config.toml
num_hidden_layers = 11
hidden_size = 64
num_attention_heads = 1
num_key_value_heads = 1
head_dim = 32
intermediate_size = 384
vocab_size = 2048
hidden_act = "gelu"
norm = "rmsnorm"
norm_place = "peri"
norm_eps = 1e-05
positions = "rope"
rope_theta = 10000.0
rope_fraction = 1.0
qk_norm = false
attn_scale = 0.177
bias = "qkv"
tie_word_embeddings = true
parallel_block = true
extras = ["capped logits"]
init = "uniform"
init_std_qkv = 0.0625
init_std_o = 0.0133
init_std_up = 0.0625
init_std_down = 0.0133
optimizer = "muon_variant"
learning_rate = 0.00426
lr_mult_o = 2.0
beta1 = 0.95
lr_head = 0.012
warmup_steps = 200
schedule = "wsd"
decay_fraction = 0.849
decay_shape = "linear"
final_lr_fraction = 0.02
batch_tokens = [8192, 16384, 32768]
max_seq_len = 768
doc_mask = true
train_tokens = 104100000
max_steps = 5955
dataset = "wikipedia_en"
Each number is 500 + 25 x the weight over its row's rms, rounded and kept within 0 to 999. Layers, rows and columns count from 0. Numbers have three digits each. The size before them is the row's rms in percent of the matrix's.

# down: layer 7 MLP down (transposed), 384x64, rms 0.0993, rows 160-259, columns 0-63
# up: layer 7 MLP up, 384x64, rms 0.25, rows 161-260, columns 0-63
down160 100:458504475478488512543584502482492472494529526513475467492483487473520486474482500498526478482478486451516494509487496498509436508487502540557489484474509486509528524471488512516501488471517523
up161 102:458495478483477479497528512530482564531489491496481496527452519521515510546455491511517455525503501504508503512491523507504457485469463475457499454468510474491486480506483510535461473501486474
down161 108:492547454481528519494482480510489490453497543520523440511509461447505535498502502460507510505482508468517496488493485518526495500510515482512501522518465464524526540531513475499511486537467545
up162 109:498495488481493519452557557509519460501504504529506536472520503508467492486484515554456518533521514476479473525480517481454503504480475520492510503501519453528477471509484487498525497488518449
down162 127:494498496520549495525523479472452536514479470481460480517461486554501502522512494500493522491479512512482507474486491487532497474483485456498562471512505506497443505482518481561477476519499517
up163 105:483456495474456464451478523490509491481462448532529508521502494499503505503492464539531496556505521487534518493466514478464471501508522520516502464531502502552485482499462496503467494521509513
down163 100:537528488523499529494503508511482527547497514580527519500496463479516493464521518537517543460514490481476481513498496509489493530491475479505492536535528491500485508477506559544488512527530511
up164 093:490505478464481523500457498468493500508514488466481519491499489512497517533472538463524506480497476523503495527517534486490490473515544523473486465466485465520525525445569497484526502511446481
down164 088:513486508503543506524524486530496527518493491547503484486503544494485514497481487557492509518502536487516472477465513520489516500536497463538467509543498550524512443499472487487503471510563502
up165 097:535502528488453506502543499518502489471488511509475471524458568529547479472544524535483527498534485541486506507518499462501477504498496523500485503465478504494500494452501486476523523465469509
down165 092:506520527481524541481511505507453517507506499523501500449481484470494532460510525507507489473479493491445455549459512521471490503492487524488530509527525464501511508518528524568468515518505516
up166 082:528502507500531496475474512527513472486468534477521529493532448479530439531495521526515493503468506523533506520457487452532508514521510477540484506501468489499473506516463500499504560482518518
down166 078:501538479472461483515503519501546480519505423514480501483501545478499538511487502515483501492540520509481497476532519507502519471464511504467560522478481518497537492496511468495527443514488495
up167 088:472479479508524497501495559483504470505473488523493514487489472465490529469470513542489561516480469508509484546474481523541509480488480513514483484474530480452474519484482507508488496557465521
down167 094:490515555496475452491538496496483516519504532521514487540521517460491495456542497545473492505492549497500513465468528519518482475512507507479533495540500471523544485518487476470464512487530499
up168 084:499497472474491499523458500501477496548480482506486542474493532509520532520508471496469493461532508508515461477463502487543512543445505504488478498512496444434493477489515498517484495486538515
down168 087:502495507485532499473513506510508510475493539473480495495532475479493492519484529535534508545505478512537503534540497490500453446511515529514515548555517548528484519518461501485506545490469492
up169 103:489468485538481495483482472500478522527496505500506468497488432468450538488487477488450516531519503476504468521511495441453492490543494508481486473475539498476503459513504507514473506492513478
down169 121:484528474473494531525511502498537496495505511508506475466457545501476499513511525497479462496490522474515510525515542508504473534494473487491469506483497465416538458497525489540478499493497454
up170 090:450518483519489516488542524494515510511527498517480542482524532463480565507533486540513470499544518536511511502479501491490526552506483518497474492473472547481468474484481471494528480513494501
down170 101:551484507504511508529502497517466494475481461551477487537488476504476475502487525538554500478520514491473489482494512497517514528497487517511490490581524509519551494497497492461487508493513441
up171 097:474539462488525484491497456478471515463544501476524535512457516481525526446488502522537481502499491524456458531517555488497523524500497494525488477516486491524522478471529528512523492504485486
down171 091:461497535527488507470507532491520508544466525479451550503484500475480495565490463491498523515527519518548517465487496486530502515520516481484517513475535511526485461494493492554520516487502499
up172 101:488500530526503501508494500502535538487492474487472495493503546477460542518510481555485499508499485504526502488515478518515477486502448489483466520501530487535441519483490485490441465495468556
down172 101:502518444477500477492498484511531474506527494519497501511494522529524457507495508513504519499451504482488514507484545498491530481499510493493543458521477499449570479491497566494493516496519445
up173 096:473492498522474489498480554499521499477542485538499492525485547520486490502460552552497486458479480536471486495504477485487486476492506525502454489519570494472493509491469498463504499471502509
down173 109:509497485494520494457505466474463503534494527482483516426494507466515487514559437494498502522508485475510529479509534519486520532521496530504545486476476528512513493527511483536501532523514484
up174 098:466474497488527497489500471534463505530469484492495457480503532542500462508498508455480554525519454524517486516473553496494499523522577520514475516500492479502480501485499517509507481506470517
down174 098:532462515492436519529535533421495495515472534481483521471508512494461506492485518523502455496471503487551501492481534503491492471460490493482535507503498546495505475487483517498511498470503496
up175 103:466501508515521461493509553486515516539496509502480517534506464485480505475507504554512519545514525482472491484535488466503511509478468546453475483481495520442487483474492510516514537516532465
down175 107:499519489514524492498525472466507508494521441547536522510442517504471525509505482510512467509504455476513477497524517501473484517493471519464524455499472530532487507541518486478468467456515526
up176 107:500505491500462482498493492513496476508540507518511496538502512472498466517507512442477494475474505559424491500506540524526476469493522464546493483502526532542471502510481487480524483536499481
down176 114:492502463545510547510507539534474546533505531526505490456484486523517547486470516464543498498501489498520501521501447514504503535492471478515486489481487482538503454522476489453513512484488514
up177 118:507489509488492521513501462543468454535526506485508495524477516528526534543486512492469488544491492491463471518547531481477486502538492491459486511477514512506519548482505516484500453542461476
down177 147:472511515508540527485511443531490475477540479471485498531421520508461497513490486488501482488503506546463500464527554507476518495506496533501516506485495503507510494519486490484501478512434503
up178 092:500475482449502471513508499502507470522526544516480479485496520505478521547523510538466483489546521510508518529516478492476461510560498456477502484484494521508482497459554517548509494502468499
down178 084:478507469540488505495505492495528518486504466477498504511475522513527484466505457482511516547502496490516456486499526499524493514490479566486505501565469475516482477508441506477450473467511474
up179 105:525485508475530497515536491505506493517453439485516495538534499495530516503496506484519493548490497510579519506491504531527486496551506509515529525489541528514497452534512480496485487492464522
down179 125:511515453499489534465479461485538486528517498477502512531489518516541491467501474446502503451522527504477477493468525515481515538497503487511495518498503462480520505517503523536474441548503536
up180 099:488482506507521537485496551522509557480478505487494528503508517463503514551537519527474546522475518547484516477468465503525472470502499522505499496510468467506525496436485467504516472497489501
down180 100:489503470523491456520496497482485482538513527488512516478484495515519447470483491475482470493482502461528489539474544479503527499478491494537485510535468500491491470516499571549484528529510540
up181 087:499498494480473463518486514507502480487513515496478515451466481486514479471440567512493462487507472496482484451523493498482513478497500494514471496488484506475492467545507554533504531533549483
down181 090:473525510474516501471503517506483524488518522488483492507564546496471524520526443508499529494483574515491516536475470500494476504527490505476519487473484467513505536462472486451492487482478490
up182 105:495507492492500472478519531519496522484481493527444482506459510504493494533546500515501508516443528535498494503524514432538464449496500499529506488497525497480478495501534466501475497480438492
down182 098:514535489490520506511523480461512474540516530475520551489522506494519471463449489504510506484529488497462472488492484485497526496518493536443492496532528476450515460480498455509504481502508449
up183 103:514511504507484464501513486498518524518479494537518493529509493459517499533516495530490496515535471523470505493484475489511495469477488538472469475517470512472504534422480506544509548565504506
down183 100:484534513519519533464493515463481508510501491495465510466500479471477483465500491487493505481504507452532528474486478456520528536486507475490539517439462490516529498503507537463516477438499496
up184 098:490478467468541517499486548497507513520521491530483501496468514505500513496527497517537518526479486537488479479501528495533503451494493495487481502444452493468478433526511502460504527480462465
down184 093:520512517475492476512500470459491497525527503470511454519533513511490454483464456485514466470503535516474523508461478520545556498524525495514525509481459502472483511485482534492497512506555500
up185 106:491466507537518494477506529544454536479490485531502496538491524515501508511481444534490500480506511526512472513485494457467498440488489513526490490549491478500533538453459504470500497502494521
down185 107:528490500504470502530506497483532482571463538501503528428510508490511491486521514556517521501499462487514507476545466526490487543495506501474510521508513499477480501505528453517471505525520525
up186 108:468526441493480509492508479502522505512487481511525530475484522509517544530499572449517488503501458471483493539531554510490490515501490511488519518508547488474475461493503496499547511492478504
down186 110:522489514494494510492489482485478525454503440529517479490506499535468497528518501500467476468470510495518513466500505490506509470477545513455543501469468513505527471498474508473491424480525468
up187 112:515498477502488459478485501510528471539494524473543481529521471457508478525515520502501480462502513531503481473502507499569502460525490513546492464478493497525512517542494441504507473504462508
down187 125:506521511489468534511468474472488485493451501522455534466477487507479495472514527491514503474461501499509514497494519516535473505525531481479547455542525574510489489481489465481483490517510474
up188 100:475486496548502470481520498524498515518478511550485544508518463504483453525463508502486485494534538495484542435494513460485500476576496513492496478488488515478475509509530472499501507497516484
down188 093:467460485467489528524476517461496486461490454504533476526494520500509503479507507515487464485485518499480460537485466510554466489455506507503510510514548510470519542481495475480461480507532468
up189 100:496501498494487480490446491451467489489495492491513481556530534477523484512541518504484490535481495507515530539504535501481463499479481470513524486448489530464465506512497450499516496448526519
down189 092:535483495541471502530512514468508501493490527523517497437485488503493467510538487532516476520515498510491527504496519526529527498503439520502524457460456478540495506528494531531506514525462538
up190 096:498459493535476476523472482492484472546472517504527518546509554489494487469456538513505484495531492484506482528536543530530519487503504525499473517481545516454493490513481516530496475534475500
down190 094:478524484526521515541528492493462522484492504494506440491476444516533512518503497501481515489487534490462529468507468514465464537473488484516538483508464500497476524503501510454483501437519509
up191 102:512456479509507508481511507532518507509528536457543477538480512480474534471532516521456506459525498494492554471492478466510488484507483520517460462517504528504527504528472519542486472520490473
down191 100:494526486486516515506508496507513494501523480512472496540501518533540497494450475485504553516484493509558494517482490508524559487500530511516566536524485500523531480448534501499530517465511491
up192 097:521488519488502469431514524466513529492469521501499502533489543506480484480504497513513510479533498528541505533528497493530454487516541527469475503536459474511556508464500480470491501493500531
down192 090:495504473506528502551496506503481493506544465519515478500497496567514452533549495506453499507474504524451451499494484480478556509480503508525505509508540507499498505496544530517513485519515531
up193 105:507523509490480521505476479497474487495493506565514479534521502464491519521470532511488511521494497489533541505488537491490534462495484485482449485510573456511464506506501514452467522528495482
down193 128:512554521523485510440470521502473495564469549495502518499505524468487516480515516489525573529490474497476499486489466511470515515479495487493475515507473505510487486528535520527494522538488503
up194 102:490539515463451512526506481486495489500484463512523520495481494486518499495498452483501487483495530593497511486562486500476494492508501521535468486510519499486493552541508505470476486467486477
down194 090:510504523489472482483487473511461473477520535460480503490538507481492497513537535522509506545512470461516472510423525506511524496527539546477486531482519514511492488492468504503525541527524490
up195 086:467473502486494533466506514524527521481503487519478483489441536510533501506518546497500443477545483504504545493491470496495527470497486525464501459469484538486483456486490466510495475495533524
down195 101:515544490530507512540512493475538481504481447478497477500485508512441525515475502486473512495515530481487529455478510526533470511511505519477489495530535509484486486489495425499440483495492492
up196 103:507497497505529524525555501497509520509464500474462540527534512497497490496507533516490543555493515469558488501466477488464537503513525546475519489465510535468504532527494473518489502493527495
down196 100:504500524451479488484463489471506496504508510506523502551493497477471553479499522505483500432520511511481491491449540461513486461503503522528489534503478511548519485467511502499558519475490496
up197 100:459523469494518528531528513520527495512476496496516520488519492511497542493534535487486521527486476496518498506465484485496502495512522533470531501526560496528462520537479539471495562522486448
down197 092:500481528524504485488499504503519497486474482559463521511514535512492545526481483495472465497499502493474477511508475505547538497502518512490480540539507464504510514459539455543529451534523518
up198 103:508465508497494506556516509531505515522498524496459495517549514490488512529492531494490464520455504491486489484547581458474505498489498507517506495473478457472479510475514515463524462510474490
down198 096:471520500470510499503480533500521521460518466494514474487506473474509511511453506508546526509500456485514515482509538493496482458491498500506510559422497501519499526510488452522500515500441492
up199 120:491474500524476526493497494518509508503490480552537511497529504514518519526473501499514474516477493491448477527470470482505462483549462559492531511503496547488557463491501507522469517468506469
down199 122:491502516520497554498476493519515530529504455497511465472537489498525471533511458496542510504500513467488497515452506521512523514539480477481565490459516507511519479523511491517510520453542480
up200 101:464454466511484500510476481453485490522517513524592493495536518477457501547466525490508490489463493483489515533521495515500503520488540511470477528468500496466490508482484517499515519485515524
down200 112:501557459503485467529494499489469492455489449491443535505480530520544453506502511488514501486524494537498504458511526506493494503521509505526536502537495530543520489491480519524498507511500451
up201 093:443509514442469511506489539504509513507486542480506509505510490485522503489484516518473473495525485466510512526494577508529494551502480468524482493495487519481454482481505492473540502526468539
down201 097:495492534546485553506500498492495512510487470474485500491458541485536512497531514513527480496473524520484551455486525492498493482491511476449545462445483508510495500511537492500491469475499455
up202 123:477503522492474484509484483455466474517485479486470503497499513489517466543471548492521496513496530554499449499511498472472491525533497525520490504484527518474516490495469498448546452543504527
down202 140:478483489499483477527498468482531496505517487525568468496493534429507493502508442529491514515492473482476454491528532488528517507513513504496476501506508494506467493468466519502531500499491566
up203 099:490488507506470528463478525532485492453495513503519516531501489540536524487505530503463486515485514478514513563492504546482480499486502470504544452505501461524489484439536489510509513489475539
down203 085:505504537521508476489503423504487483505531486474503505496491501468514467504540490543493539519525486486480485446518491523520559511490489538494489493503502480506484514483432468463517504513500533
up204 090:497493456488493486500446528529476513491508509506540535539512488491495500455488497466521453479530505502519521556484452505469513530518495474545498513504453499518502466520508499502471517511552510
down204 093:495535503471514453507510470488525458517490506510485498474480490504510472560518459509498510521431469498523505516492526477553453469505486527520479524521482470526485541475495494489502498461501490
up205 103:498471466481494518496481497530531506515556523512466489504503499518475530475510463529544462539474475482510507462482519513514520487459524506523491480476500526531481478495522473475515524494517577
down205 112:469527473517479494458475512492492485484472475562514470512511531468490500546497531513505475522523484528473459490474503545517464505507481510497482517550496498471502513481494501503511444444512474
up206 112:502530480429489488518497543475530500543520514501519468484513510503526497505512459454522527528502493547536509513537539510529495476477541463500517463489478488502482495505496483513488551501530506
down206 113:506491491505486475479491472525533475504532432479508473486479472518459539485483467511491471518483492457516462480531478521507480498452522474502512515452485508480521531490441500510497519478534507
up207 101:454484509496501517492457506526476458484512499492498483509513504498486532479504489513486535507481500554462499513529493461487454502501512456505519492597493507526499453474513498487474489534486506
down207 099:520558515496490517501502514524487486498534482484491548502468513487495470498491539447493452473491534447525506497490514484514551487491479514478478571453515500498531505512482505538498481499504495
up208 089:511490494484501514494520503521457526509506474447539523483523487467511537478541475486494488527531503487544530506542521501525513502485534468514513431486504499520509465501522519467525475463517536
down208 094:496530475519496516532524502474495530472510545505480537441482440523540485488477488488493499469499504446477464487498477468505495529515453503498497519487493504499482526481501516486447481499539464
up209 088:545519488514481496493527500522516479443507526488532526497493492480478477450558502537463498517508538494547487495517477475508507506506498549504521504456500512546519501500470521512501463526545513
down209 084:434493520515491494469477511515472532510492496493487496521485502477515502533469501453528471462535481476479463472458491498483478469471555501479496490539473521524495519523539482510503540472491473
up210 093:496491504487478484527457493461482493525485515533478492474505539509544499530478502501482502506528472538483516526501513523494520533464497563505478495509537463526506469457476505491488494460442539
down210 089:523523559526511488451511519512492479498494498501495515457521483499440532505534529530502492503513503525521489484498524479544441494495506514461506534469473461505462499554499498492503500487536520
up211 103:473516460502509524527457523530508527499501454515460530509487513504471498505469476509511527520490454530544478525484472480498481485476508517492498463511468461526511478481464531556493505536524524
down211 101:525488537479510481495533436458490500497512493522543496494504481484457490493521537526484445475460523443476496505480509518485469487490495478477495538516500501465477514510482453474501485535481510
up212 099:531528463497479461491531506515500506526512486501488468479511454463493516468522476468520467558518477525506518482510484513502473498501543493520462451494547490502553509465468477482470502504486506
down212 088:510488514535482472507473476479497501477492528500543539440467524501495507507476514546480486503521516518477503551525450475509506489492464513514510536522520503507429476540485491508497483499522535
up213 108:508479486482502537497531513483479477535524496551522495479502512465486488530469488450535512561526540507542524502548450541496505496517534516498495467496491504520479525500472492472512480471505498
down213 097:458534522475485450513449512492514503528513509502486510503494488524526511491473483491484494424476489505512478521486538456518528467472492520514507502537493468504482489485522497548472503553467513
up214 104:496493482505493494547499509474495483498534436466486496548546491495483503544539474501444470475543505521540520521516491499521456489501504492485507509491476499478502537508485526488517551524496527
down214 100:543502497528478468464489492507493451526470523515532492450509495511522513518502484505520541508450449496463471512528509519528515516474473508539493480454525508498486436479492504508500479480515514
up215 083:480521528502492553530485504485547468519450489495506501478527498475507496489467501510506482483515499538485513461467480502479482430504461503483434495514509467469511460528495517500481520492526521
down215 083:503515489467523494489485450523479552489554509492467461506511526477471519513514474467492497533536517492533508522497515471528511532480500539509527469545465469510488516507502549485461511496478510
up216 090:464503505515509485468471525473443525544528519508506484537505488525522509545496534460486498474515488508505509479501495484543543490529479456453499484527480501505506517514502540495512453534505539
down216 088:527463513485500491486493488529535463490528494476514490431480527482473510475513458514502524535494468509496506532556512488482470501509493564530465517519515482510501506511502477527521555499473489
up217 101:465538499508538521518463528486506445479532513476528514500491509467461548501488506507512465497494525529505504491532490459493491490489539493545456516522503458469524496511463495525490541523517524
down217 100:545448507493446479530518487496509524472484502515497501533508488538496434502501499494488508488538446515494453512474537515507518465500516491478515485516497519532481499466518507476514463490515447
up218 097:490518506520493438522518462521480464494508517552523482478527546521494453488514506498518498486487528486513443517523522466484454494498521533514508528534531484482516451490530487498490488526509519
down218 105:506482461489455509490493574467507539494485456467478506505496477492454491533487520505522534496540478517512538500508474521506516506509500477476514470452496498497485499457500506484492473472498440
up219 093:527506546490533497538481530525504494480537487510511507503492480504499482542484551520478469496513477521516476490488502529519486493488496497506499481492444478420485472491489500510521527558474548
down219 095:478509461492496497459513502474533499564491501479498514465470508465503525464507471478515497489477490502494500464487486495524488488493488478508520569536533497556508538510493487490501528452552503
up220 100:455528530522505472475533497530515520525467532536494453507530511509513475462554517529479511491496466506524502509474536529517471449508533491515495532473471488489499494480472492546515495473510511
down220 098:551464477461472524559514507491515488474492489474502506485477515495521523496484526495509506496516471512482469493525499471517557482474444536477519457536528540498520525514487508486467505527509527
up221 101:513479508534529482512493489525520515525487508492531491502518443492452527547495530518488452512487507484514494494507516465506489477477486463488500473441476538495508491497524486507453544437503491
down221 107:486506510514515516481475513500511490532510459505520512501498491454472545475477499495529463519526498489495493490467551432547495445504504473504452518475507498473522500539500486528504513537503537
up222 101:457479521507489518495505521529544477483464546538519530498486492474523487546499532499508523531496517536490562513484522519551523506514526474489502510516446517488530535506487479491493502523522530
down222 087:496520476506501510545499490464496514515496461500517474474505510521502517467468548490475504450511494502539441504500479465518488495485464477501535543462542516519494491500489513532435480489494472
up223 090:533540520504531500485464495449522497534471470463524502497495485472483521518487526514519507519484554543524456544460511498529534479480503500493450521494487488475554505493527508497493505484512514
down223 084:482499468501571521479505515506492546508501523520486494483534498509553487500523508501508484504516470496484471456529496498454457495498486535471519474562485472544471487511473497490475531496495527
up224 101:447489522484490511517536457479496481501507540503500500537485480492506491509494505424488489534507476519465521500526516526526507518494534436522489523496522524546451474522509519527501512528506499
down224 091:486483497501511468534506530520463495504498506546544480539467470510534466488485505499494511541461476521482475530496488473489492499492454546513496507470520530479500487523550509492471447463496471
up225 107:506533527474471512549470540513457500498522498480474510483507538473510488507510488455476479501478508519462476483513457513519510498505495571501460491524495501460476471500495476461525531514507537
down225 099:480486441489516506458537467472522476508421495506526492502476469517495512509496528528505505492505512496505518515474489487508466469518554434471515467515491487497504512469506510530501464473495491
up226 099:526531491552501469524501490494485514479484488462514518503555516538518481488468471495474505531475488515486502507463440524488482481543498523490508494499487523517480491459440462525532490535514509
down226 097:458450501454497518523484506496561499509534507550527512523468501492521543509518494480472509477523493499516448504492528469504524489467517518480483518509492464478538502538540521488470502487505529
up227 102:478428500493491507515478490537457513517503533484494507542465551525469527508491501484516536540493464511504489493503517481528473495445529527452504514470496508486488516461504458487488486492479506
down227 106:536509505492501479537475475467500471519488528534516511507530562517488450515525509491496483518474512486497482508448483512470548550483476478524515460524498476487487509459530530508511533473494491
up228 100:493530491458507485517555499527448498520488544493499477519482516523515478527497498518541516529513514504514457490517476545509474440531533468532470480473488504481522541510520470493500477489490507
down228 111:521484484503510520434498525499455535507482505459483503498529490493479514459489498441495517483519517507543486514446478495501497487473478481533526523456495494486498509529492464543492541474535501
up229 096:500556513465524486528479531523532482474507502462513522470504507496485478556515509512527516451465528531474489502502451461532479481515505519497513489504512510490485446479504501480494504539544528
down229 091:457481481529523505426535496474481524495518514514463494524497496506475491474467522488459481543535496456501525483480530497492489496516480496539485536481516509482499532491493479507500518472431495
up230 090:543514485534478482499523504496512509474518505491544483481502537493477547445478472469483474496523452482490455534486508454514496520494496523489456476451510538519475547508527491501512512498500506
down230 090:538483493498479477498514454509486474514530483513485536503505549510485472527507487537514558493466528519495519488504501511490492505557489514508522477515521456454516476456466513481479537493545521
up231 109:505469503480509526513516512499523526489529483513505511481487529504517518470473519500523456574478501501526556522541491485495475517491522539518498532473451543506497451529503517515481482466475499
down231 115:513451520531497459498508510514508529544503520482495488483502494504502539497509506499485530541531461505518514435487473491483497514502494501535531484456527534517484468481472462487521443453484500
up232 095:505483517537477464532546482475476495512512483497480529515518543518469479539505486499528504519512495507448441476490516492530508528508491508535481514456509459455458523479491483518530510487528524
down232 091:453462475479510492516510535488537489472493464499511505479476463502521522477469520476472466485479540526527511493499477468477459485483516459501529514506466531550505500505476487438482491491481476
up233 098:514452481512491478495489504525524523534508458480482495495530485495504486540498455514471476494448497492501485530487471486432498445468514477494481509517500500493497528542486515505445535506512535
down233 096:491505468473526509514524518502448508483527493493483501484466521483494502490512518527523501511541520510503497486511537525570488533502475507469456496518461513481451509499515518499533427498507458
up234 093:486486527529457471459512515520510470525553480480484508517530511496513483539458471537467533551496484473484485517493494521477483505511481496534522479518525489478494521446502464502480451496490520
down234 102:479502477467516501519526477484478487472488504536517467496493485493512530476507533499436474450456497518461506513514471473500558514508553502474485510509483492500459489491485510470489463471460525
up235 103:484501489484492561535548516505518541471480534490499495514513517499529478482486532515473465536516517549495495506552475513513500515535532458484506523472511467489517529553535504501504531494510508
down235 112:456486481502519508534476507478498529532499490539504497490511496528497534486490539473566527474510500506537463477505434525530518533483480517506508517502521457477488481464503471484545508475501488
up236 105:481497515469520489509499497528559487486480489554509543473535505530525490532485513453525464502481502509481489481509515491498492459526545508506475525472549482464522476479527512461530519476496481
down236 107:496533501500522507506500527495517507522501454490512445524473509503484452485528483485524543517516433506503451495490473494479525471464503550482487527507513499511508476496524498501482537551518455
up237 106:450481519510492444508500481475461496512491484501485471452506469480504498555465519518481533500480537508537465526495487499504519524511521510489543514511516498462491478491461532472506516554505534
down237 111:521473516504432521477486545483526507519472495483516556495497545471479495477479479504506483490497435512498493488507496486499479469491482507462454520479525511485507475484516481499553491475512548
up238 096:517496484484527497477496520546543531505504508437522524505501523509496507536487509488487480454551476510481490503485479473515457463466554566484481488531523520500476481484498500500522474505490488
down238 099:470557486498493484518521483481462492479520498519493470502504501499518491479503494502509477522438543504509500503493505508468534479520495449519536492515447448501561519477513530494465534507489530
up239 105:506539501510480510481479484523525521532461503540541469494525531464500488515450479531497502511498552556494466485531508466445489519506510493515467492479471463515464504482503516486521511517475492
down239 106:492508517487500485541507497468508489468495506486532546496474512467532516479528503483503486475490435463495496498496484497525497501506491514458492516557538525512551531496469485462482474494540554
up240 097:464435513493507478473483530513482486520522507475514477498535523463518506512485481475514507524494528522485505529518473463522532512558495475471485478537481526541491524554520545479491491491483493
down240 092:542541509530500500514488491471514489516489503485488514501475478510487502468531550538508464445494489493487484464510520501492483452461551486475475486520506457485473469466508497503517502521470559
up241 100:471464470519542484508497440467522554493498473497480514477477500482526501506495487570481430509493509510529493536493488478498488483532518548504496480509489488511504513496482538536504479489518505
down241 098:483546509495433510468494571516480478528503506528494533508484520493469504531521500469510541511521489467503486465514511523520529452496480448482514491493506496446482499496479494520484512514496473
up242 102:449463505513496480475473481459524496490531514465469517525502497538507514530517517438550515559496477516497521499507512489488494493476506484479546491475537498528489443494518499500507490521538494
down242 102:491436543498488493480504523491506502505505475500424486542522511494515466482499503523517483475472501444549469478538557520508523509526504496500500514506491515497498503511524468504512481461537514
up243 099:502497519474518544489523467495538501472465502465564507502480521501509501517495486494482478538515561520522518525509538475531468493506517534491516502565503477490511488512479521512523512461544502
down243 100:479508468518492511491455552523503539518493493504474520471479472489507518468526494472518531490531472502451488466537445474479509508484487510525517529483488520523470492476540498530453485522473522
up244 098:495473541510471517472540478428485519488529533526509487479494484503522535510493564547515475475504512512486522529494506502520548476523531541497517507480469470512491474525495511496506475493487532
down244 095:495507513512543508495481515534532488439506468517482496458532522495511501512502501488504530497530498533477490485498492502518462536509451542493474503515524486516466498554478517493480535466442538
up245 096:474477484491529485490484514468484501498548465542461493508510510503452536445474510486496517488504483438513483461485485504507493492489490471561505494522540507494482483482535484458495520545507501
down245 100:520556493498498495467510497511504435515505530516548514486461499505488467536518496509505503527469473507474503510526498519540479524539501528488450499574473490500486508530484511492500496530463495
up246 101:487471500463516490495496497519534535506555492508492511530494507475492500483475482524506505475520470478522449461481492475489488478490513500480443513527522452462485489462493537501462481498562528
down246 106:517507516511508468487487505515466501505450522520483473480481483484492490521492515504495528525483487518467557470532502529471482490509499480540568466493507550514499484513519495484572526483467483
up247 103:484485484525519482498429512511516482478498456483509474453560494487496490478532515539482510509508496516535511552482476537534480485488490466505503519511517502497504448478516513513471465531525522
down247 102:495462517501451501508565470468495518506512553492521563521494541471501473500477499512504491485510464498473496505518534466502519467543500531492529513542500506535484522527489495467497530504504520
up248 091:498519492556517486506537466546502491505531514465492527484478492518491493474462530483490505468547510542563489493491503493523540462497476499478489476485448501491470516514486479468511469490516467
down248 092:549466515492478505493498500500485534455498488530527494510529483477496536518523514487514444513511496483477499517548453504485495484550513511496509496511504526541510530511454482529523477506426503
up249 107:496499510438473481524483494477472489475488472523468490499518528497521490562462497520510545499474498475480453490523487499482479503492504536510486505446543516444501477498476505468527484491516532
down249 097:497539531513477485491471477495479519530491497461528500497472515428479485545487495474512505484503493463505520490472470524462478483496553527505514479439476518552517526496495500495504526509469503
up250 101:468460499493523493477518542500526505466544481515523486505455513481462512499549497519491508513474518501456486543522505514486519501495525516503497515524515499448476500547539529546457524508533506
down250 101:538488508475517510494513500507466501507494522477508562520559453504506490459502495433505496491546483480541522509471499487523462490511482486477477485470502497503516522460457492472489459478496510
up251 104:465462474508504497505497533523492516521447505495494537505480496487490530509456487538471477525498504534496472486466466461485531466452522526530446488489452497495479485458505495525488482473504499
down251 102:477561501512493507482509429502508470507546549506505542499489483485516464508569475522533525525506486477535486524512506516486489495532477488510468510496528482515537491490488492474488528523508481
up252 101:479465510523470453506509472535521557457512495488509527515476486525503533479513488540506504476488512495474475509506522468512504549503464466548500455523483492501467495493503511486477501563505472
down252 101:521463510530489535469519495504502504509496520511491543527524504496505523500505506499504471535477508493528522497501503543505472421520532474498499568498518535503499444488479468520544489469524504
up253 100:467517480463462492492483493447462474508510499493518478440523520502502513493464513482492472501514505522469510515486509495476526455517535536479459475571481519491518480524476500515461507522491483
down253 095:514506530509541510494484490546504519535496541469517532504500476499472484523529499485507526492485454480505521518472464504522463565528483524530534512454472466479486502489525509488524478466530526
up254 090:508522498506532446463507450484480477495503527484524476529483509511492511531515499494542537476503505523517509506517507465555511494460531557511487524510511499487492446494467538464488521503475471
down254 088:476476497500472528523496531485542530512510491496507484496484509505509500461466512449471487438499488513492483482496457511469507483480500461505534494486574534477477503482546461523506480513528514
up255 105:515530488463491488505508522548502546522531468474449436499502524486454494533492495496486475541447485488524484522518467505527496517512471494507514505481463510511483504500517453515503511502471461
down255 107:475502490543480535468487497479509500502487450494481523502508515522506507514510484445553518476539482496505479528477475520476556519509543445529497446519530526519515499511480521499511496489473480
up256 100:479477467470491522480480475492519499548483544483486486484514535491526491525530514493471504508523523513556499446525502520544467489523467485492505471514489532533505485501485504527477557452504489
down256 091:516524478523481533518472537522480499468481454505484503495509496542463493451444482492488472514496495491474474529489553503528529520510543495505485479517509519418502521509485484503503495518480491
up257 097:499503523481461528514530510547487504500518493493508540493491509525494473491478490449486537460482480523474505486556511508560471493557502512463479505524551527507493477508468533507512477499520493
down257 085:465498511482554474499463469515488522513476483506503456478517515503474527533489520518471486566538501485518494515474468434504527484459497496527499516491476511506485480494539501479539529473484483
up258 090:490505509505533499484463465516450536486523481545486534544507514509497512557510442484489492484495514513467527495513498524526478461477499492494533478489547532533518473525514474515458482503512504
down258 090:493490518488474502578525529467496473519489539497526497468500478513505505463476520476535517516498488512514472496523468511467512518522484497520463524465498476486485483501543540464555521468514524
up259 103:523489488483457482518527478491483485524519494480486516549521467510549472545548505488483521517466481495509511511496448486496509545466479500491473499423514523510516531493493459507512490496506476
down259 118:526507501526550476459528478515451527497529537490490531522513466513468483535531472508551480508539493531499475492490485472453513510498476489504503471462512515500496512503474467468492530486468466
up260 105:506470481442494494537507528506510523521526515508478513549514499478505538508444498508512492456498485505521505517474469501513476514502484482474551542496504507534429456526472501501491529523493494